Part of a small language model's weights: MLP 768 GELU, 5777 steps.
Each number is 200 + 40 x the weight over its row's rms, rounded and kept within 0 to 999. Layers, rows and columns count from 0. The size before them is the row's rms in percent of the matrix's.

# layer 3 attention key, 192x192, rms 0.195, rows 161-191, columns 160-191
108,197,190,294,145,252,200,202,190,191,80,276,189,236,171,200,207,219,277,264,236,260,225,254,185,187,234,286,258,221,227,167,208
105,167,146,111,154,227,217,202,260,223,167,250,138,215,198,208,220,278,205,183,179,182,221,167,147,192,245,188,186,194,195,262,182
099,211,174,194,214,196,220,197,214,166,137,158,206,158,236,245,243,188,229,237,223,259,213,269,165,265,258,232,207,206,223,207,290
120,212,263,212,159,209,174,258,214,107,172,255,169,199,206,215,283,201,268,241,173,200,243,185,189,237,207,195,158,262,170,226,252
101,136,255,228,197,154,168,213,195,210,166,100,169,173,148,239,231,194,134,158,157,163,131,161,229,262,230,208,178,181,200,190,233
103,278,173,228,143,178,200,125,228,173,184,216,218,153,252,255,204,213,232,116,251,204,230,255,142,198,176,224,117,280,135,158,168
113,252,141,224,133,173,135,241,240,222,241,192,222,114,235,185,200,180,248,138,264,173,188,226,219,162,151,207,165,254,197,161,229
104,181,250,257,243,217,142,227,235,168,173,250,112,245,250,117,235,192,241,189,295,236,134,135,169,181,264,237,189,224,182,206,208
104,182,205,189,250,197,155,232,207,173,266,214,192,220,135,174,212,150,224,165,189,238,231,145,215,205,190,214,162,230,168,241,152
106,215,218,269,180,194,223,196,220,201,183,235,204,185,204,187,166,155,218,172,247,191,235,196,168,159,246,222,134,248,166,233,171
120,226,205,192,183,180,197,180,166,173,284,218,239,213,231,155,211,190,159,258,165,137,220,187,191,180,139,148,250,204,257,155,220
112,210,128,177,225,182,166,245,238,154,202,211,264,243,306,197,212,92,175,215,201,244,220,158,247,169,250,206,169,216,184,212,185
103,161,201,147,212,210,218,255,138,224,152,193,233,178,164,234,200,149,190,186,167,185,232,237,233,203,195,173,223,200,177,155,200
092,167,191,266,212,144,241,227,195,212,160,226,192,204,194,187,197,125,210,135,239,207,95,188,212,139,204,240,246,225,237,203,173
109,178,124,170,174,155,230,261,220,231,204,175,274,234,156,197,238,206,113,192,241,146,227,188,177,182,224,129,226,156,241,264,193
105,236,228,196,133,198,197,159,209,187,243,250,205,203,228,234,251,206,159,167,195,217,244,253,177,163,267,289,169,200,164,181,159
109,172,292,217,267,165,180,253,179,204,254,216,241,153,125,259,251,164,160,187,169,242,145,235,182,127,190,174,212,245,224,207,228
102,218,169,190,274,223,132,202,207,189,197,178,116,174,202,208,238,178,205,187,272,192,195,195,241,273,246,188,180,255,201,225,108
087,202,162,198,125,203,169,169,207,223,231,240,104,228,297,163,260,226,209,223,211,256,235,142,174,222,204,154,229,241,249,231,179
090,218,204,132,191,227,177,209,213,185,199,229,216,278,124,201,162,203,193,165,210,218,220,246,179,160,194,274,176,157,151,203,236
100,184,204,163,167,241,199,193,115,157,118,231,218,146,157,262,202,193,204,239,288,171,215,243,168,119,227,240,269,188,180,157,183
105,186,198,195,257,146,260,184,128,237,154,261,210,162,280,208,159,181,176,122,200,173,122,103,168,217,217,190,193,263,229,145,207
094,169,175,165,194,242,182,229,185,177,163,193,167,203,143,195,157,230,182,163,136,210,149,205,228,171,224,238,182,243,249,120,182
113,180,218,140,163,177,182,234,188,175,182,263,165,185,215,154,196,243,170,194,223,243,240,197,191,245,196,178,151,235,162,233,185
111,192,228,146,192,218,234,263,170,164,231,242,205,277,171,268,186,232,161,159,135,186,238,145,203,197,191,210,154,238,235,187,195
107,209,202,235,220,225,247,190,182,221,222,190,222,149,192,182,147,187,168,198,193,219,269,278,196,258,182,248,179,186,199,192,170
115,209,205,222,148,291,181,236,219,116,169,192,140,179,144,132,180,243,195,136,142,231,171,217,159,212,159,162,202,197,141,187,101
094,222,186,200,155,213,180,204,200,173,170,210,290,182,316,176,151,184,215,207,169,154,219,220,265,213,192,203,255,193,224,170,197
099,188,186,170,210,219,137,176,185,200,180,170,220,262,189,206,204,283,226,216,211,205,195,269,173,241,123,248,216,178,157,208,199
101,188,213,149,184,218,193,220,169,237,156,95,222,144,200,187,196,215,187,215,178,203,186,167,192,246,146,143,255,146,137,169,202
106,214,252,221,184,163,179,181,237,233,174,217,162,236,200,177,271,211,215,182,209,212,207,274,211,254,205,223,239,161,192,253,184
# layer 3 attention query, 192x192, rms 0.206, rows 162-191, columns 160-191
106,182,180,218,216,151,257,169,205,199,191,195,238,185,214,207,267,147,237,277,179,164,156,281,235,145,210,210,175,161,217,160,221
105,174,249,190,190,155,179,178,176,236,148,187,192,196,155,200,159,190,142,210,182,177,278,126,267,241,202,219,236,156,246,257,177
126,277,174,261,190,257,256,180,184,239,240,223,190,165,266,187,157,212,249,178,201,189,140,154,221,203,186,195,137,189,170,183,198
106,229,147,154,212,241,123,120,228,172,202,245,222,229,212,280,172,218,265,115,228,203,218,220,286,222,242,224,219,200,274,243,197
109,242,221,118,273,263,262,154,196,281,216,162,205,170,172,163,204,113,199,226,204,96,214,181,257,237,209,150,182,160,177,180,225
110,239,187,138,202,235,191,215,239,196,154,194,178,223,200,264,198,247,274,244,177,198,269,245,156,290,153,211,156,241,162,140,247
107,141,226,207,220,220,265,213,170,238,230,187,207,217,168,253,229,165,165,226,171,218,171,210,207,232,224,252,236,217,152,165,194
104,199,202,152,268,307,199,166,291,206,273,192,187,197,235,253,210,238,286,210,229,173,205,236,229,174,198,222,182,201,245,264,219
099,200,160,175,164,265,210,249,219,179,235,135,208,232,286,220,230,212,209,214,151,214,194,156,206,232,151,204,163,131,225,139,187
115,161,207,155,237,167,297,215,236,236,159,176,200,205,152,220,136,241,208,196,213,145,272,152,200,176,233,265,226,211,216,217,173
118,205,246,186,216,225,204,193,183,165,196,190,144,211,162,267,132,276,262,180,203,208,265,169,253,246,187,161,162,196,201,157,178
111,179,206,172,181,171,106,156,265,167,243,154,232,168,242,168,206,249,187,186,152,244,276,211,226,221,160,235,176,134,271,183,172
117,205,163,207,214,267,139,227,209,147,201,203,186,222,233,233,201,193,196,222,197,212,298,225,112,278,193,200,209,133,244,179,145
103,245,266,188,118,201,182,150,197,176,132,205,200,200,263,178,250,210,222,195,162,172,166,277,192,187,192,217,182,246,123,203,159
103,103,210,220,283,211,155,203,214,284,178,180,181,137,140,196,173,234,166,245,273,159,168,190,275,176,224,166,263,221,205,180,217
107,216,114,238,117,163,238,246,182,200,203,230,193,207,268,148,155,186,234,214,207,168,216,144,198,217,305,158,224,162,175,246,188
109,155,218,189,217,226,222,171,246,201,193,189,204,173,195,213,228,228,178,202,302,196,248,234,170,158,220,193,127,126,184,199,199
096,216,182,187,264,290,201,168,290,180,173,125,253,182,168,129,218,164,159,221,249,174,196,256,167,195,195,210,215,255,235,191,229
098,119,217,241,240,155,189,187,197,251,267,217,198,190,165,140,196,205,203,222,239,196,163,150,188,224,161,185,140,187,251,177,97
114,305,175,216,256,170,185,225,228,199,172,191,203,246,277,95,198,158,199,188,113,195,159,199,235,220,151,138,114,197,125,187,237
100,183,154,189,269,175,141,227,228,122,175,218,199,223,185,211,218,237,188,254,174,150,219,264,213,143,221,223,216,200,178,186,261
093,243,222,196,181,154,190,222,154,179,169,256,172,273,180,258,246,153,248,145,194,218,198,173,174,234,174,218,201,222,237,169,203
122,111,236,232,275,203,196,203,221,152,232,151,224,184,215,275,236,291,158,208,172,170,165,187,162,259,155,189,259,236,186,267,232
125,188,218,237,210,178,269,154,161,240,235,195,193,155,168,270,180,247,216,161,242,181,164,210,222,295,231,149,202,162,185,137,192
117,186,184,206,205,224,209,198,244,197,174,144,227,207,175,195,290,119,107,246,243,250,108,198,221,194,155,217,153,239,145,173,152
102,166,222,193,280,248,253,144,241,191,227,172,209,230,201,279,270,209,182,237,202,187,220,177,241,206,190,141,194,174,263,183,200
118,238,195,231,180,178,208,141,167,181,159,242,175,293,179,147,275,189,169,170,214,223,127,195,210,100,254,223,146,197,177,285,243
106,209,264,179,106,217,302,176,173,241,261,147,191,192,313,91,238,146,218,216,228,140,297,212,242,137,172,220,231,166,238,196,125
105,248,118,204,202,179,121,176,198,106,183,234,217,208,160,234,175,185,228,139,186,259,259,223,94,131,192,222,290,258,225,206,195
112,242,163,162,196,263,229,195,216,226,134,219,222,219,196,200,246,188,196,238,182,187,231,232,211,145,127,167,185,222,140,164,171
# layer 3 attention value, 192x192, rms 0.277, rows 160-191, columns 160-191
121,163,201,281,208,187,231,215,176,241,195,208,209,155,233,238,174,202,184,180,172,221,254,197,207,126,188,260,146,177,251,173,215
103,247,213,206,202,221,279,227,189,140,102,167,181,249,218,186,167,101,196,302,220,191,243,199,196,225,225,201,148,194,200,221,223
118,179,179,189,212,200,235,160,195,197,227,176,166,157,242,196,190,248,113,231,172,177,151,155,187,253,159,259,178,194,213,243,149
121,122,178,215,272,270,175,151,157,243,249,275,240,202,291,164,177,156,190,196,145,117,191,170,255,194,240,192,201,190,212,213,221
118,170,132,235,282,267,236,172,156,231,211,196,194,162,160,158,277,184,193,222,222,226,225,176,248,199,143,236,163,244,160,181,240
112,174,260,172,180,230,218,128,225,151,237,186,190,243,138,175,281,156,172,266,167,186,216,254,165,151,235,226,198,232,205,175,252
122,254,155,205,180,144,181,168,170,194,174,226,284,183,243,184,255,262,186,235,125,205,249,176,275,191,225,163,206,221,180,127,246
145,189,154,153,244,184,218,125,250,160,270,204,183,270,152,185,249,226,237,193,208,254,258,191,234,145,226,131,241,203,148,118,243
120,245,198,241,230,175,172,255,253,260,180,216,157,158,95,244,156,207,187,220,254,211,203,234,207,213,151,220,218,136,144,185,193
131,194,181,149,107,238,246,179,194,186,199,225,187,240,168,205,139,126,150,274,228,267,261,181,213,218,199,217,239,181,209,183,269
122,241,146,171,185,247,93,167,201,250,187,212,177,207,242,172,203,174,251,183,202,176,148,184,221,223,257,185,199,207,165,213,142
115,231,234,208,235,156,162,221,230,223,216,206,163,159,199,204,218,205,199,164,195,181,223,178,117,252,235,218,289,241,161,252,150
128,164,213,221,239,246,189,206,139,224,262,154,200,220,277,199,175,195,182,187,211,186,236,178,255,189,237,173,193,207,206,175,242
128,166,156,159,272,224,202,161,246,240,259,238,225,171,228,193,193,217,248,157,165,161,206,232,225,206,236,232,214,155,274,237,135
105,242,166,224,173,229,233,163,209,248,210,294,95,145,175,168,159,213,178,200,238,216,224,233,228,219,154,180,169,163,165,185,194
129,207,201,210,246,234,188,179,206,241,234,191,251,193,246,221,190,193,198,183,141,257,221,226,275,107,177,195,186,180,174,197,183
109,169,223,204,196,258,187,182,221,207,180,219,121,178,166,200,166,230,138,153,237,332,223,136,132,211,235,203,180,187,111,204,230
105,291,147,152,252,148,128,230,152,239,191,241,140,207,225,218,212,237,229,197,175,182,239,223,194,234,176,222,179,189,217,202,245
121,199,197,220,220,183,208,178,152,218,293,147,213,149,199,186,212,187,168,211,250,221,156,199,146,252,154,225,259,184,192,187,224
111,196,210,229,167,153,205,194,187,196,214,158,226,220,179,183,168,197,211,208,114,143,209,234,267,214,262,202,176,257,187,211,196
115,239,200,153,217,190,142,120,183,195,227,225,215,249,197,239,265,163,203,208,183,159,265,196,190,148,200,146,173,255,208,280,223
113,178,281,202,312,169,206,214,200,199,139,104,275,203,211,205,163,198,233,237,169,174,152,176,209,229,249,219,146,177,204,287,164
117,193,191,231,145,187,220,205,199,198,135,186,161,174,185,216,227,253,128,150,199,266,261,224,198,163,231,254,165,214,266,181,336
112,261,208,157,196,178,219,179,194,212,233,247,235,225,149,223,161,143,252,229,155,208,148,275,233,250,247,212,208,208,156,259,111
113,162,160,174,171,218,189,115,174,118,143,206,134,143,201,198,202,162,195,161,153,197,282,219,233,203,187,181,203,239,168,250,241
109,168,226,200,157,256,190,188,187,249,231,248,208,149,217,185,248,222,224,196,213,202,295,183,168,223,211,216,205,156,219,234,213
119,207,256,215,185,265,178,177,268,180,172,167,88,120,231,189,204,225,152,183,151,181,266,154,174,222,220,156,213,182,166,189,234
118,196,184,238,148,200,172,220,172,171,218,227,192,132,223,168,213,176,269,152,183,216,206,164,179,211,188,232,101,227,275,176,141
118,165,137,125,188,284,180,184,173,263,176,239,223,179,228,181,264,218,253,190,228,107,227,238,158,202,155,215,175,187,188,235,232
116,265,226,183,191,167,173,174,193,242,161,272,180,308,158,258,188,201,188,186,226,88,156,199,132,192,198,182,130,214,230,202,133
116,145,215,125,177,155,223,194,169,167,180,205,242,216,170,238,238,170,155,221,230,178,134,220,156,259,185,192,218,124,246,265,293
105,143,199,174,271,154,276,208,169,186,189,172,148,148,164,217,247,163,183,197,223,213,172,180,262,166,202,204,210,140,159,165,282
# layer 3 attention output (transposed), 192x192, rms 0.26, rows 160-191, columns 160-191
120,240,173,170,187,189,133,204,209,192,179,240,176,180,178,150,192,171,235,189,261,171,165,194,196,157,180,123,284,216,157,166,190
102,232,199,185,199,195,144,198,223,189,295,215,219,212,190,199,257,296,160,189,152,261,177,245,230,189,165,231,258,268,243,165,212
116,243,183,242,164,200,141,228,246,206,198,246,191,209,166,243,202,206,218,226,269,185,268,205,212,198,188,214,231,189,211,149,187
127,204,267,156,196,150,153,240,257,154,142,217,146,214,99,265,261,234,241,237,243,219,279,179,171,269,131,192,219,189,192,152,216
118,236,239,238,186,224,212,232,196,220,188,214,183,259,205,248,204,246,212,110,140,255,67,244,171,255,235,215,210,222,206,219,223
119,204,145,166,207,201,212,247,246,168,167,223,144,128,205,242,200,230,234,138,230,250,173,195,212,195,207,172,140,165,206,160,161
120,181,253,259,141,233,167,210,209,163,223,231,172,258,181,166,211,263,241,217,242,233,128,157,185,163,199,231,254,162,194,181,180
139,196,255,193,193,181,243,242,194,185,187,179,137,118,252,231,228,160,223,226,219,162,155,232,218,224,164,213,198,245,177,235,146
119,187,181,144,216,186,193,187,175,142,187,225,203,213,272,182,249,175,198,193,114,185,193,203,264,143,244,157,237,292,252,231,250
120,216,196,213,252,179,97,272,212,187,226,214,193,156,155,241,301,194,199,181,237,232,169,235,131,172,167,175,191,283,181,162,191
129,255,240,218,239,193,241,250,191,144,173,168,128,216,181,169,272,195,187,165,268,285,227,220,156,213,185,239,247,155,264,183,183
119,270,132,236,174,202,224,185,228,162,191,192,258,251,226,181,235,137,193,205,243,241,139,141,269,183,248,199,120,128,221,129,182
130,221,203,164,179,213,205,177,285,212,152,240,248,199,107,245,221,258,254,258,217,163,220,205,179,182,136,245,228,157,202,239,188
115,190,233,228,128,203,210,202,155,198,159,236,144,127,193,234,222,235,246,186,226,231,157,158,193,116,155,149,164,192,118,175,261
105,204,196,168,246,124,134,223,228,155,132,147,187,261,216,199,258,213,216,191,181,201,171,172,256,195,203,222,235,202,229,202,180
125,201,156,226,152,171,145,238,208,215,150,233,170,200,222,142,220,200,140,257,219,138,159,173,105,217,150,144,189,206,194,214,218
109,206,186,129,235,175,254,194,174,191,197,175,204,265,247,185,229,143,228,237,171,120,167,236,218,121,142,184,176,192,222,184,198
104,105,157,244,152,241,210,113,181,202,267,183,217,253,210,220,235,189,203,189,234,152,136,248,146,160,212,152,167,180,220,264,234
121,183,154,220,168,186,213,154,260,251,157,227,207,280,216,135,176,164,148,218,165,210,217,203,230,213,286,203,133,168,221,251,136
124,200,166,146,196,252,219,231,197,164,169,264,200,165,128,214,239,170,164,145,236,195,240,182,157,258,129,209,237,180,199,221,190
119,150,182,216,182,223,233,206,172,243,161,188,178,216,191,237,167,228,183,172,243,191,158,185,147,269,185,146,238,158,243,125,177
121,293,118,218,128,211,182,153,284,164,231,304,196,279,226,196,198,225,187,148,204,235,249,214,174,189,134,175,227,236,192,148,251
117,181,193,144,231,225,243,138,274,221,202,236,323,225,150,232,197,164,200,162,235,158,116,209,282,273,185,151,162,227,115,187,107
115,246,182,227,181,165,176,205,164,187,180,132,139,232,173,165,190,266,175,150,229,176,215,167,143,149,133,195,197,156,255,153,254
109,217,227,195,145,208,151,208,189,242,229,214,279,225,174,213,215,180,234,231,241,210,134,140,209,217,116,146,234,172,183,119,129
099,202,206,219,252,202,166,248,187,202,217,201,202,177,215,189,113,147,282,207,246,206,169,230,182,93,154,223,193,263,236,136,176
114,222,158,188,188,180,181,285,210,198,218,187,264,228,151,198,225,131,232,172,238,145,200,266,220,132,157,226,173,227,213,194,240
120,203,275,209,203,215,184,235,176,249,209,186,220,218,158,138,226,221,194,219,174,234,217,200,206,237,194,235,331,208,156,199,200
121,186,250,230,218,123,168,176,225,242,269,152,264,201,218,234,200,162,208,212,196,220,197,168,195,240,168,136,195,195,282,196,197
106,170,198,162,206,182,195,253,219,132,208,199,151,123,242,224,203,215,243,159,221,237,278,166,230,216,121,204,286,215,280,198,219
118,162,218,188,248,205,193,126,286,294,196,194,199,232,236,237,188,207,216,215,196,173,251,199,234,217,198,157,60,253,203,148,156
101,183,224,214,189,195,278,186,241,276,245,203,177,212,216,197,156,266,244,169,186,151,211,178,196,187,217,201,217,270,185,165,193
# layer 3 MLP up, 768x192, rms 0.179, rows 0-44, columns 160-191
093,179,238,135,177,154,209,91,248,176,215,165,151,154,167,162,146,279,227,172,121,197,224,129,242,135,208,176,258,258,195,176,191
117,137,208,163,231,185,248,235,199,200,183,153,164,229,207,248,303,134,148,162,238,207,195,254,213,197,171,189,259,204,207,248,150
109,180,214,158,200,156,164,187,210,184,218,209,187,177,189,258,178,272,187,219,177,224,197,208,234,198,254,167,224,225,144,192,199
099,237,188,168,148,188,154,267,160,205,144,221,227,173,186,298,248,214,198,255,185,185,259,224,150,206,166,191,188,226,79,276,255
100,165,287,175,184,163,153,240,238,200,228,156,232,209,215,230,141,210,266,189,142,137,110,237,257,187,197,200,280,214,276,250,149
086,187,229,221,251,215,238,194,168,246,288,97,194,152,287,173,196,177,138,220,198,249,215,169,215,181,190,230,182,211,175,191,150
117,185,174,250,203,181,196,120,255,229,141,213,158,199,135,212,139,222,184,284,260,175,185,160,171,179,212,274,168,267,187,248,213
091,185,251,213,197,219,199,223,198,182,182,212,292,187,201,198,159,191,143,256,236,196,236,202,256,219,193,208,238,239,232,184,180
092,249,189,211,240,233,203,283,193,163,122,258,200,226,224,276,200,186,114,166,150,276,197,152,197,178,170,278,217,182,194,129,195
103,144,145,177,249,208,205,164,138,166,207,156,210,182,194,185,170,173,214,259,245,201,228,193,239,127,138,200,214,255,225,168,248
104,231,214,234,197,192,167,243,228,208,194,213,241,219,182,211,260,280,182,219,127,191,202,190,186,244,139,190,247,185,253,162,187
120,243,125,237,197,189,206,219,177,160,172,162,243,226,166,163,194,230,148,177,208,178,182,281,154,158,174,163,282,214,218,209,158
098,246,219,196,172,247,181,256,185,177,298,182,83,172,233,152,178,166,159,167,252,267,256,195,197,274,215,220,252,227,201,179,247
122,188,155,243,264,252,128,230,174,130,171,181,243,155,223,186,192,214,230,144,265,227,161,227,110,228,209,201,193,235,173,272,143
092,185,181,166,195,194,170,226,225,164,224,131,114,165,145,179,247,179,204,226,178,162,152,169,187,271,197,277,237,114,219,223,189
110,213,143,251,206,165,166,264,182,163,187,238,224,197,173,194,218,298,140,224,191,266,152,203,182,223,185,250,166,156,89,208,183
086,179,169,283,224,236,239,183,137,188,234,201,265,276,241,221,179,221,192,101,273,237,188,159,176,240,186,199,231,219,188,185,204
105,241,201,185,189,252,206,160,279,203,220,152,173,256,208,175,192,208,199,148,138,231,186,139,174,237,210,170,245,203,202,187,232
101,149,164,154,125,169,168,208,189,186,172,212,161,259,268,227,132,165,227,315,312,200,271,203,206,205,193,201,139,190,144,248,192
099,177,198,222,288,236,238,276,223,166,128,193,164,190,212,163,254,172,216,231,141,212,161,159,215,245,126,232,238,225,197,177,230
100,192,236,185,193,222,296,238,217,212,220,180,198,185,182,179,154,237,173,180,264,206,191,120,264,212,262,141,226,278,215,212,180
135,217,199,189,272,242,192,254,245,194,169,163,194,263,278,239,196,240,189,166,272,220,203,248,229,195,212,187,204,213,209,103,145
109,240,168,214,207,177,207,150,194,188,161,295,110,150,193,178,85,208,196,183,189,242,214,198,205,226,185,215,165,238,175,160,176
090,126,267,230,168,193,190,218,141,157,252,200,252,254,184,191,231,206,124,191,222,204,246,126,182,190,234,184,203,215,172,184,206
104,267,215,233,269,196,200,299,179,199,189,150,164,155,223,188,206,248,189,176,143,211,161,275,243,254,222,153,139,233,229,203,217
081,235,120,216,220,261,209,200,276,237,175,183,169,158,232,161,167,241,140,218,210,125,208,245,152,199,219,173,112,231,164,142,201
100,143,247,194,268,181,251,186,230,188,198,198,217,174,174,225,160,217,134,197,205,168,135,179,134,169,214,229,229,242,176,198,255
116,193,198,259,178,162,204,238,167,267,242,207,243,100,201,213,188,278,204,150,195,153,180,189,207,238,167,140,197,213,186,275,288
085,218,207,239,305,221,213,175,136,251,248,219,192,203,226,167,170,192,166,214,181,176,228,199,209,154,201,154,180,147,192,235,135
075,199,134,260,221,162,166,201,180,163,269,196,271,212,167,241,216,145,194,187,171,201,175,254,214,197,121,198,252,247,210,182,275
094,222,215,184,213,227,172,143,174,167,261,156,243,236,184,204,236,206,182,145,170,220,185,208,246,202,172,208,292,160,317,187,171
114,144,158,215,183,144,165,238,164,158,210,167,216,203,156,180,203,191,246,144,180,235,247,182,223,193,213,220,244,180,167,212,207
116,166,217,172,216,171,206,193,243,247,176,197,318,200,140,198,236,262,249,214,156,191,115,222,244,182,134,171,189,246,173,169,140
090,206,238,265,265,180,181,194,206,204,141,265,267,215,209,202,180,159,132,161,145,230,182,175,196,135,143,132,170,216,203,156,198
108,143,198,192,208,217,215,213,187,197,201,186,244,264,136,243,200,238,122,101,206,234,291,127,186,230,196,185,248,190,216,222,187
084,224,194,197,194,141,204,262,217,190,198,173,204,185,177,237,245,255,200,205,224,156,244,247,204,241,167,94,222,209,208,147,193
087,197,237,179,245,180,196,249,206,175,262,210,184,160,187,162,216,248,216,263,226,242,231,150,160,332,233,164,217,186,247,222,150
103,303,203,235,200,189,293,195,199,121,244,131,160,252,238,178,163,231,167,223,222,210,125,222,198,211,223,201,200,246,267,256,160
102,210,140,189,194,93,234,246,236,185,207,211,248,192,226,278,218,178,203,207,218,213,192,211,175,278,168,210,217,135,227,179,128
109,134,241,123,196,158,234,231,185,252,221,177,205,181,164,150,179,238,191,122,187,165,152,167,185,172,190,257,181,294,157,199,195
087,161,212,227,166,158,164,194,160,211,211,266,250,139,250,166,214,211,164,171,228,93,121,146,196,231,200,202,200,179,217,251,210
092,282,192,195,182,138,193,250,179,168,223,232,177,219,214,192,229,180,223,234,169,170,232,205,198,195,213,246,218,196,187,206,253
119,212,149,184,221,241,180,187,188,192,199,224,167,153,203,209,169,223,146,176,246,244,165,211,259,244,179,167,193,150,201,158,208
107,245,235,177,155,168,162,195,240,124,153,163,226,211,147,229,162,161,229,199,204,144,180,211,167,179,188,226,250,244,244,255,188
117,214,262,193,201,253,197,255,204,139,129,189,256,176,184,166,211,268,144,130,255,242,245,217,230,179,170,152,280,197,164,129,186
# layer 3 MLP down (transposed), 768x192, rms 0.232, rows 0-43, columns 160-191
100,251,239,155,234,256,158,134,239,185,157,228,240,189,177,249,174,186,247,245,164,308,176,197,163,193,245,196,236,222,227,265,235
112,245,165,272,159,147,236,183,222,202,215,210,211,203,173,170,156,189,263,167,196,159,230,190,184,163,170,153,236,190,190,163,277
103,143,229,235,237,221,187,257,140,189,187,209,207,249,246,269,241,195,252,218,183,240,218,229,170,228,233,101,204,247,230,221,239
103,267,229,226,153,171,114,189,204,257,185,252,250,177,287,236,253,241,181,185,106,216,219,177,114,217,235,221,171,246,208,249,222
102,195,217,168,150,214,267,231,205,230,187,258,158,215,160,83,213,198,151,274,217,168,255,250,185,152,238,235,108,234,206,179,206
088,246,174,150,165,158,131,160,240,185,200,141,204,199,147,163,165,149,182,177,192,213,210,234,226,214,216,175,238,245,227,205,225
103,154,190,211,242,175,230,252,198,175,204,155,254,184,248,159,242,189,163,160,184,200,117,228,169,188,135,199,192,193,175,223,146
097,277,235,200,193,304,170,162,180,186,136,217,291,232,253,247,225,179,220,223,160,217,267,251,281,216,184,205,195,297,202,184,226
099,243,198,229,158,239,210,159,176,166,226,259,181,230,194,259,249,261,287,229,224,270,190,208,225,199,211,198,133,168,234,285,155
098,190,208,229,180,236,195,166,179,153,177,175,248,211,160,169,227,240,294,200,165,195,184,255,253,194,171,255,161,212,155,207,166
097,236,224,202,153,225,244,223,203,225,140,122,229,155,179,207,166,180,237,233,185,236,190,154,186,237,230,230,311,119,225,240,111
108,229,180,214,223,228,159,177,167,126,267,136,177,233,216,182,185,239,209,169,185,205,263,292,198,198,190,230,226,176,200,217,204
096,239,200,221,217,214,209,204,162,185,254,133,171,152,219,100,169,189,268,144,168,232,153,205,159,236,214,242,202,175,210,135,245
109,241,139,239,188,205,113,234,186,232,211,173,176,143,162,252,201,220,244,230,216,225,230,236,265,224,190,80,247,225,153,161,175
093,245,161,81,190,193,146,207,170,166,178,235,174,176,184,154,213,193,243,194,145,188,238,154,186,179,215,129,182,202,204,157,208
095,207,185,234,282,219,267,231,241,208,222,216,148,275,180,112,265,205,256,198,256,259,241,139,133,143,236,219,157,239,266,193,182
089,150,154,208,227,210,199,181,230,156,191,206,239,205,183,230,238,244,267,209,276,171,133,178,199,147,148,192,225,250,159,195,161
104,187,196,214,198,232,191,212,204,244,234,177,200,262,164,189,228,234,227,195,176,207,254,268,156,224,145,208,228,209,193,164,141
100,211,194,246,170,211,227,106,160,128,202,229,207,282,248,218,267,212,198,160,231,185,143,211,257,169,247,225,207,145,244,161,111
102,172,155,165,221,246,189,246,195,215,140,218,152,149,124,291,192,201,163,214,189,180,246,178,181,167,140,248,259,245,195,182,190
103,180,238,229,198,230,217,135,184,211,145,186,165,191,192,189,183,139,226,243,309,190,291,175,178,241,157,220,213,251,83,228,157
106,122,206,132,161,160,232,203,149,150,192,218,141,257,242,177,277,123,217,258,228,174,175,138,242,163,270,152,150,195,268,215,223
101,184,106,115,169,236,172,234,164,136,234,215,197,134,240,242,232,213,250,212,207,228,190,111,290,221,305,287,185,152,238,187,295
090,206,140,274,161,204,196,168,151,155,207,266,224,176,181,196,144,194,240,155,237,217,141,164,222,176,172,234,223,200,234,164,205
102,174,239,163,295,124,239,224,181,202,168,179,236,196,154,132,197,172,201,158,105,191,238,244,210,210,280,185,261,189,170,144,214
093,173,188,186,273,226,230,174,235,167,150,144,198,183,217,196,79,250,163,197,134,219,106,194,196,220,211,200,131,183,202,198,220
103,158,119,239,170,180,163,161,217,257,222,217,203,166,181,265,150,210,192,267,228,151,183,150,166,200,212,233,149,213,274,202,192
111,195,169,230,209,274,174,198,146,166,164,237,210,197,212,258,168,237,209,136,263,203,241,194,194,207,155,203,172,142,157,257,249
091,136,170,185,181,196,260,123,135,207,273,207,178,249,270,199,148,206,199,229,215,205,104,204,177,206,200,244,245,213,135,196,217
096,207,220,215,286,218,240,134,201,198,183,209,234,117,233,211,189,152,119,187,200,194,233,221,240,205,243,217,218,242,214,171,223
099,241,216,236,93,226,173,160,213,222,187,214,175,217,176,219,198,196,135,176,206,186,263,244,181,284,178,259,229,233,244,211,232
099,187,224,229,182,230,156,223,228,221,173,167,195,214,241,229,153,217,279,190,136,280,213,221,156,269,159,163,245,186,191,178,193
121,171,141,256,183,255,215,108,179,111,259,219,160,210,115,168,206,171,167,246,188,194,191,174,228,131,201,235,194,172,210,277,241
097,185,249,204,189,211,218,161,224,200,243,243,94,166,172,155,156,156,193,211,222,217,226,205,171,263,255,209,190,272,189,217,265
099,238,188,216,291,215,195,198,167,174,210,225,148,159,252,168,133,289,229,168,145,283,254,302,225,241,191,260,185,201,74,210,206
099,200,213,198,277,221,225,204,303,172,180,224,170,191,175,204,219,202,229,197,186,209,136,249,267,190,214,130,222,217,175,206,244
102,196,163,189,164,170,216,200,133,184,269,206,138,165,245,203,150,166,225,220,175,140,236,220,192,162,122,189,153,157,187,163,171
101,212,167,212,179,161,235,208,145,154,152,250,166,251,182,201,159,129,165,247,210,177,204,308,160,218,179,247,179,131,258,87,190
094,161,198,277,263,199,233,223,152,296,237,206,213,136,170,228,199,194,248,237,147,218,212,178,248,138,213,195,198,145,201,251,155
117,181,145,150,220,157,244,220,178,209,177,189,248,237,143,222,231,130,163,218,179,223,177,204,162,196,231,132,107,231,227,186,184
089,303,195,195,232,220,220,208,223,222,191,162,184,200,192,235,205,190,232,201,123,151,207,198,222,190,169,267,214,218,197,241,185
097,194,130,233,248,215,182,231,218,180,222,162,291,136,148,277,164,167,210,219,129,235,148,193,192,204,254,191,198,183,220,166,183
117,231,165,208,266,211,207,220,212,185,173,240,134,220,219,187,205,261,141,164,122,145,237,269,195,226,224,215,224,183,252,179,231
108,184,296,202,284,244,216,198,247,196,219,192,171,179,180,134,167,284,119,139,171,262,312,211,214,198,285,226,163,174,162,145,168